Part of a small language model's weights.
Training: 726M tokens, 11078 steps.
Each number is 500 + 40 x the weight over its row's rms, rounded and kept within 0 to 999. Layers, rows and columns count from 0. Numbers have three digits each. The size before them is the row's rms in percent of the matrix's.

# layer 3 MLP gate, 4800x896, rms 0.0299, rows 1331-1381, columns 768-895
098:467476521526532531541521511481487509467494521495470530501480484546465485467509428461506464483437556526540559572513519480524506503558505524457462444480463501460479466518455490448509456484534471466505427453556520503462472536508444510519532501582491484450436500500485478509486535605532480510465532462445477568444544477551558481555462457521486490495511524505490477450498517450533474494528
104:497489472573506536460509569476448629479485490500456464522495485505442488487430509539546470493463477550483484458509410455464523524574498555445463489591522506471445529585514512410521479562470437480558511493477477511556551508458393465509464457478488518461518471484509490448528534488459519467494473509535545516531521479539514490442535493472511498485475461496541488547546486488478537549543
097:522534541460510601499508505482525447474445521428464501458528456473445499497502508446453493532485499507542502568524531450509443447467567482509531457564488486569530543534486522535534516453477485457534516494572533466520550615542477444481544578516582533442545530474457468523484430447491546494533486484457519524520470472551499456470518442519493480519480535526517450498470501475493499468502
097:448523564479497434488501517559541423479486473503453504459548522519461570516510447552500519462399500463507510532498476446431444518462429472540556522467506478576523456465490517502515537430439505475500502487559487519491469518482545500514430476521532547450480524482431470451469493455479522539521492509395451495467479484447391477457551469447501476503537453540515497505536451517481459483491
094:533466558484497524511524496573427515440513506443555541602455490491445460498440438548483518553484552468510527593415509517480368509496571478536480513521543476521539497438516509543438459565497477515527490498557470532455517487516547555516440556490531511476500508534486483472549482488501499431522461454513559492409414488532501462508471464538469468436500462449530514466460450472459448434504
109:489512558498458551487467455520522429541513478499510486508426471473598500476511551519473518525495478450497477587471466563557503390512504555539517540438474518527491458492468567526480522487496478450454562512524550497447494526552467442491486510556467485513462423490504503510471509535475533469519535499570530547525458586543558510527519541490509537520464578538515555442476544504484462543464
105:454451529446490489497485502543551513523541526494512491521466422544558465523515551434437479440497435449512525556494566479513428492481546532466525589490520455524489542487504520495556501466550432432549478506495525509550550475536537535496571444490455473437527471490473502462503474473565483517570438492544485494434475558493469445507443460487463486492483496472569525488511515542492534520513
103:512497467522549468528508522433475474501478467492447453502464508439472529419500521506548467448563587576448492432544493440464413423501563471508586501518461543432439534536500444484455482510424526554481550572502519516515494439504472447560543548527479483457500506501498527484478527494494459489539482587514502528496502498537590517499508461445503540433523443534549498505475483512493539510451
095:460552507492447475510504460522497452526507573474555522525496472443504464455489485445504548461446501463520539515590572531443507492506467559469477476431488529575477586575454541515515545565528516543477601489554546432540527480543458488476460533510442578501515487471524545473506481502628548523504510525442555494440462477519499548488447513503516474510550583536513477510455515562488548534492
103:557409570485532527463520503503441495571468510491464537519414524578460548475491515481539482519492487487467458542550513465495483491520465476525493506411494522491409434472467530495498494519505516518534555518518489535495537510447508476432498523563537491495501466478520520514534460448510509540537445488515498519528512518509540468498456507506481480571531485594517525453497533462618479472503
102:406518605497544529568465536569460432476539586509483490458500497530505457484508543485532468489494529469526538539463553524446485482522473428493530467563477463497506474519489520452504467556458524557519537502651502471526607535523540550554520572460520479514465521493518467512514530512536506588501520459404487571493578412528501521509533485473493436527513519441544501500512511462572531459476
098:505456558451514531501495487548474450519530521456456452508530509490559484564514549515450489526504527533517501571561424474473505533566547543446552463446458469475547475469520540517522440498481479574501526525546490428568489453555514518477518466492469495484602498436543388523548506537519564483580568469530523509495530513497460448487509553493464482505445544500514533471487518437514468485510
101:513542496502422488509458409517503532444468527471550543489573503471450519554483531502488508518469581458517506498439518515449499522468564445471457551556509443487467468473571500459536444502501494538503446458487544480531477524534525469519438524396513487507532500432469545506463457523589501505574496538474517522509533535455495571519486606503590478507493459459533525535543482508470492529529
098:463444515514474462463505469504485474570508505522456459560470524469446478448526463465558484497562524529540480487546530431507429419487493368522537468491526484512556525550496482482527471476483511482507508498515525478516481478465486499519499507546480512459460511488459476579511475547500560583447435501510527555478441426501565495479488461503559454532470486424518551407462502523497465499432
100:574519500504589476523447595527469504483559470489543497476500531500433557498546507460441571495346478513445543444504460448530491541514487540530532433509555470515452485463460465510546530478470467488478502458543529516485428593436473526440404504414480484427495499444576487487514441521440483498571550530574492474570484483522501523472486526496474490551535506472472440476496462449501566481495
106:487474523535547512557499432540467463513430507474422561514442474435440463523538527568477491477521497520443492474496519427484549432479554428523480479502420531499429544545403468433533515530503506540432451581512591452516529498545529555523557536502482544474501483491493396459512489431519476498544523484522578520521499456492445417541478471474470515518469464460518418461485460479533520416558
101:490517506494511396511469542533516492559529459566499416506448477538538497488544469499537605541529482592537583414460522511406559487596477502522557541515488582512448508468529501447449445492392491471597471462531546486466573525531512475522495502413519498489459458533454481449465556474433530482475520544534500531471496462439492482466456434428542512471574498506589478548463527518503533485458
103:453525556522477473468444516521500475506471500450514467584420485501438494505521442440553493525538497521520609509500541466518483534527483519479486477440409467515416521481545481520478463552450499507504413482540479487573498494513496460554468516551533531506525526584541428505484464590461505448536512465530545549464503423510433466508475507555515461497494485459499524583554579496475481540475
104:492544462436567501517526461526496476475429457473436482438482563517519451553562508543511477441483493543537534502547509398539534507446422460561520459554494462506466441479501474440488466542418463504490503501512491449488596555538500495571501483429519517532508507447465531477459592454519598440507521425439517423430527439530455511455481531523420483547564462469525419539515532465546489468470
103:509470584551492570515543472465529501482449564464450518505423484514499484483556489455443461476479504493478476556493554526457506479451501497434471423460477456490532621505443491508437472509510526471547528490463451550519452523538551514517501559559479513544567476418526551485469458517530503540508575469518510535613519489481456527466447602519466526522573407586546556482445429490582526508532
104:502504485538554510503519512507528464517479535535475469467543482483600487484610531526581505474456519493553475517502490510472573517542478528517504522505497497538559488489471548490473542464494542468508462477494461482469483479563485528519460431481558499481535474547483514567477488477509463519445461437447524473457502487497444470477560422521471459513554543476483526522455443474466578513573
099:525560484493466467545465552441519517551456520553551506516480474478523556490482514504530539543521546541470540532471487471482507504451490556540492578481423466493517483491486493512506534549473466518539541506559480512522483457465538472520511488497507456544505401503483501522489524502402509541519474525458487485502487482497509483573470559515498455513495437509520390453525440521538443523483
098:433562492426506578460561580490472528517556477523488493488535454474510567488516481549444616420446548554526469539538513501545521462543468521506501543564552487470487502475513488539564448577488419412509483469527499473435523482496410452532527394555517520448520432531491524484509515518501562505507476503455536447472539554616415455449511581463564538569512472458499424476533542487493483481535
103:498575542439508525486527532495527507502586525475505520569439513617488499494466527456527515543422496469518517522448481573562550503563369482526488530449453572466412489434477517500515574551499489475505456474392516520513560480487461486543518488557521438520573462527501470470431532516440570439433535465529481447491510500497446501509464550491524497465477431536513475523485426531510525505533
098:496545518571512496551565533485465556528492567494472535513543443509488519526459524536489471464562530510552479559509517519398465450531502466484516477529413524474467459471490488441503466515523460465529499468560521532517439513516506454545450508491442463435455571473531478521546455489448520555487511516551473527542455439530584455445567470433496494498514476471497493521455499515518516443497
101:566527527517523500593491483504556578450482522438570494550430451443543550593516519456520440524430490552508490525508520462540538515551407508531462489554525543465472516438474446474499529578479514492574470446431462499499494463416521520561523486491473494421609501436532438489535435462487523534555512439467535452505422433547441456511395474511458495559479502528492452535484439484513432500592
102:464535537577489512561508512514502520535511536510506477499434534478409464485501388561511497535431467562531531497479504498541525469586542453544530502521500521498542485458512483452501429499479513479516473483606489486466487514448458470492476493512555549489492478489551454534573488485446512506581562452518559529440483571520523488566481506503519485480470523485528478523468517475505470497520
101:534461453550557512535501477530523442503446471476528519435485498494499489516492587550472539469449515447562449504511533427468470534511488560478421492539446521583562466556449528413545483569472468488579447475557440501501445509478526459474518507545482517506432465524482474525595525512477502460472496523398500500454472515472586506549469460569512506539512493571577480502459509569517493522551
102:436470506469465555520386488528473530463529445419436490443441489548533389454561453511492510413428560554530484497466463469528562543513451496500459539547484522564562537500470476494471534455596428491469514516493540507408451436476470485447418495539489418565473517444449492493495465483488580491508505484487520558466492484526536493504541420549489524466533489542599429448504505539480452475472
098:526482482529490508479461490412471418515563477556541528497452500489601375538506435455492458540511522442552485456521442432534545538474574495463460517464395497514495509468522485422541484492540500493493497474466514400530452489516467442512501542474561554568488524457479515455525471508550478448531511490491634467534511516557453494522541455520466480510485537489467468549486480467487430537493
100:528473454450495545431487528544532473477478527536456467513569560506505464540489524509500526480540505514514450454486522470441520530451476517526484516503511556554459479496549509530479451434424444497474468525517496485460473532442488461607546489562453536431511476502496511461483478543464505476502498544504515454473542532542473416489406490382465516459452423449489514454523513476496573448509
105:465588565454499522524458589509502474531495468447486446494515515568529511568466474573556565467551581543440557485483453452462535510506561477420494435462447531539479549462522460435502486559491486468544475483480479517549493499567477415530487507518516436527435498509434490590529573480547540463557483463515431500496581492478533541486559519479501493537523514437531534515517470436580576482533
099:455505446439514566518516458580447516507569486545498469506444437502525475535492532531521449511462445511455543448490465488526488483485578439457561450523522438612491526497528518508476426438537568548463495489506457418524567500487508473488489496536531471506466502542439458480528434487493569505510361508567512596613524504470494440528493462499520540517453455451512465551532517451550513500444
099:526543442498443515534470523473487498532557535528508481444484483553437472543539507464457515459490514413448510462513479451537504535471475468504445524534495531430539473551570500487433544516454440471468492532428580523457486456555461482454439558448483481515493568584554540510503523495537561544537460496474453528501469527505487556461483483500509451548572505500501460442500529514473568443520
098:545495553451446488460436519575512441483455502522407477522489429486522552497514475469434544519503538439546465515457558478467533501457543555507478530485448497469469510463533507503447474578543461482534516415614394436468571531535518545518533524481548493543599450519521512455553530562483524475446485444527497446437486511421466496482533504490458503452494582524547491519502448441509468454552
097:491530527507487507560546515528549575515515484552444451500458475463437575545496469478499447498467532473516493540432543481500531553517474495503515549458466476470422484539475450434518498429493536480514473500476499525493530456463449491482497539504502417496559464436505523463409519515480465556552496452493499536528486470502507485547506568484448490473525489553539470432533486430472515402567
108:472498461509534419520590524496493482437530580536501573423497491485495543444572500491474547467458538453504507557528551489507543521450463474500532558522483454522450481552484487496549468470501446507468520477531469448545539450468460499556517441536479486473533464547450485397532491504488530540542397477468444569525544486463487544484521507563498501462569511451474557536502485454528564523413
100:541556460432479491467485473497484479450479497417572484515493492549526524471422511480440550488464501441488525482397611450447556403489446565535497500450482476529484510552492546450498511585460535410549467495547523551524520522407495436512523514508489510573556540556493421526539467464456543495457476520528468500443481581462428556495565497590469452484484495509502506466437435478546492495537
097:489519519501394501574496433598518519498451492519568549459482477444519556491465538464536497489526487466504502487580473446436561436471488467485532483523467464509561513543441499543483508514498493488523512538526462494543517514495549479446443479476431529489503492518526470486549517406518476451517499441456472490507500477472520490512487520451528451483499458476472449487441470508501529497545
105:508456501481535530425512450586525528498548467523561443535523525534562444602441530479509487523514466471563499460489484525493444515516493562459444481513540536507533485530502526522560485505575498534539512540495485502564482459572584544463524425397520485547463534480568487437553447532537531525494471493537594519483485452407504434472485430434499526493406470476544537433467549502467540533449
101:496456527468529541500430484540500453546501529581472457469449438541536508490560552504509598502490546538498543539492482479500495584523442460497533446548490467519546469453489462518498486458464444504469565523506405497512514470459501492508489584564564461544524546430517408497561519463550510511478411473440455479494511485521545492482543455447487415539511529467530553449512530445578533527580
100:583519493527503483517504594601538562517484462461502566397505474452542511444579526448495461468503560482492496480539464546488514497556518539468514461465474489488511462432478455406489464434488458558585536476521505451593528492432523487521490502429510445515503501503530497381540466455448545548506490528528548577480508455467529414506490509457502454486537473537506569456512519444552549450578
100:493550541456404576497542531492489537469472521499554483511516449456432561489526475559479547478415392543502507511525508454408533506520543527548546457479454526498519492422495484456479555484478433470456580462522559551502525476466510597489478497548470523509480461480507466498494496477416496511513530477490523531513518477495484547538490497465523499488551455486528423460441506483548397506499
101:504416498565471507539471504540484508504494487500473456464501490509475516545522561569482557512525460454473538482539540504467462497463505546491563511482508460430465423489427507497450512485511483520558534412499477427588546465479538526530482527507482470496522447501546514455472540522487596506509544412549532485523544521462508529559477467512539433474435463518579510444505416543560503431570
105:496504474465537484535514507542493440500462540478467571510506505441498529409543517518496577522555538508543462443557486513490454468459529432507530483549503458534457494521535484532550543456411491509473506494563572485558508515467514461546488520535501570486501577535554517425518519556540493458439518481462490506421498502454511515405526488478458462521578459432432495447538472526488519507469
109:474472498493516473493499477504564506499459466481490473506508468587564512538510475540501522493419547508480500512423484513530533517523466570431499548543435508505460575447419554457556520477483550496492566446520532540592535472514440575462478474508482477524525542511439490565507523427475497478518602475468526525513519557466498478536488452501488471513523454500455481509475474436483500554503
105:503480582511454539537494496516517486535488440475514515525441498566485483520467513485510477508485522485513524527560493472527504574449483535434493541496485493462488582476427562466461479467524550502480526473559511456511473524554532432435498466428575482485497512505415467459472500535497480492489517480531565460431510512528407484512576576554482488517552518505497487547508522507564530568512
100:459569465481549485515548498465489434448483539544482447520517540553490522544567466498553444471520540454471482448557485537447477519452521534432457455490443441526529458416455432488438475488507556493480512568567468485539479507592518510643453473523469548448484459468537439656463523513431485467475452480498578448487512486500516529518516451500420538464480442452503531453527580491597538437503
100:466452501567481465484397540513479513505523532492511527544513535501521492499488565493531435490516527468542530515525500553511473482544488546515517525484462539507549465481439542491452548491462486468468565459508462543606380513496466456427468520555551460570491551479481476464519482411561547492550529520486545542420534499546468507456477523470446426510544446552486541495477436462557481511477
099:494528579492532605556475537559527511461561483472477514555487536557500575529530533538448525502456427480579525462464500505504481542401416479451477534493500525521499519445486426496529555511536497513468445527548493547507498531501530568460476471474504474555453534469507533437499534459538539511475489411524408561496500453484500490479518411542529501523508487506526514426490480433525497540506
098:510496504512412563499467516500498556472552543479483496537470524535484526560475433428476506462465551486497522489418541494523463600490573529471496548449487469535498535445557586521528530485564522539540496480540474553538556585508530477438488524415459549403452502505505455505508482465481622518489557512553503484452563487540535471575510492489503483468467447493526488430470515531462498484583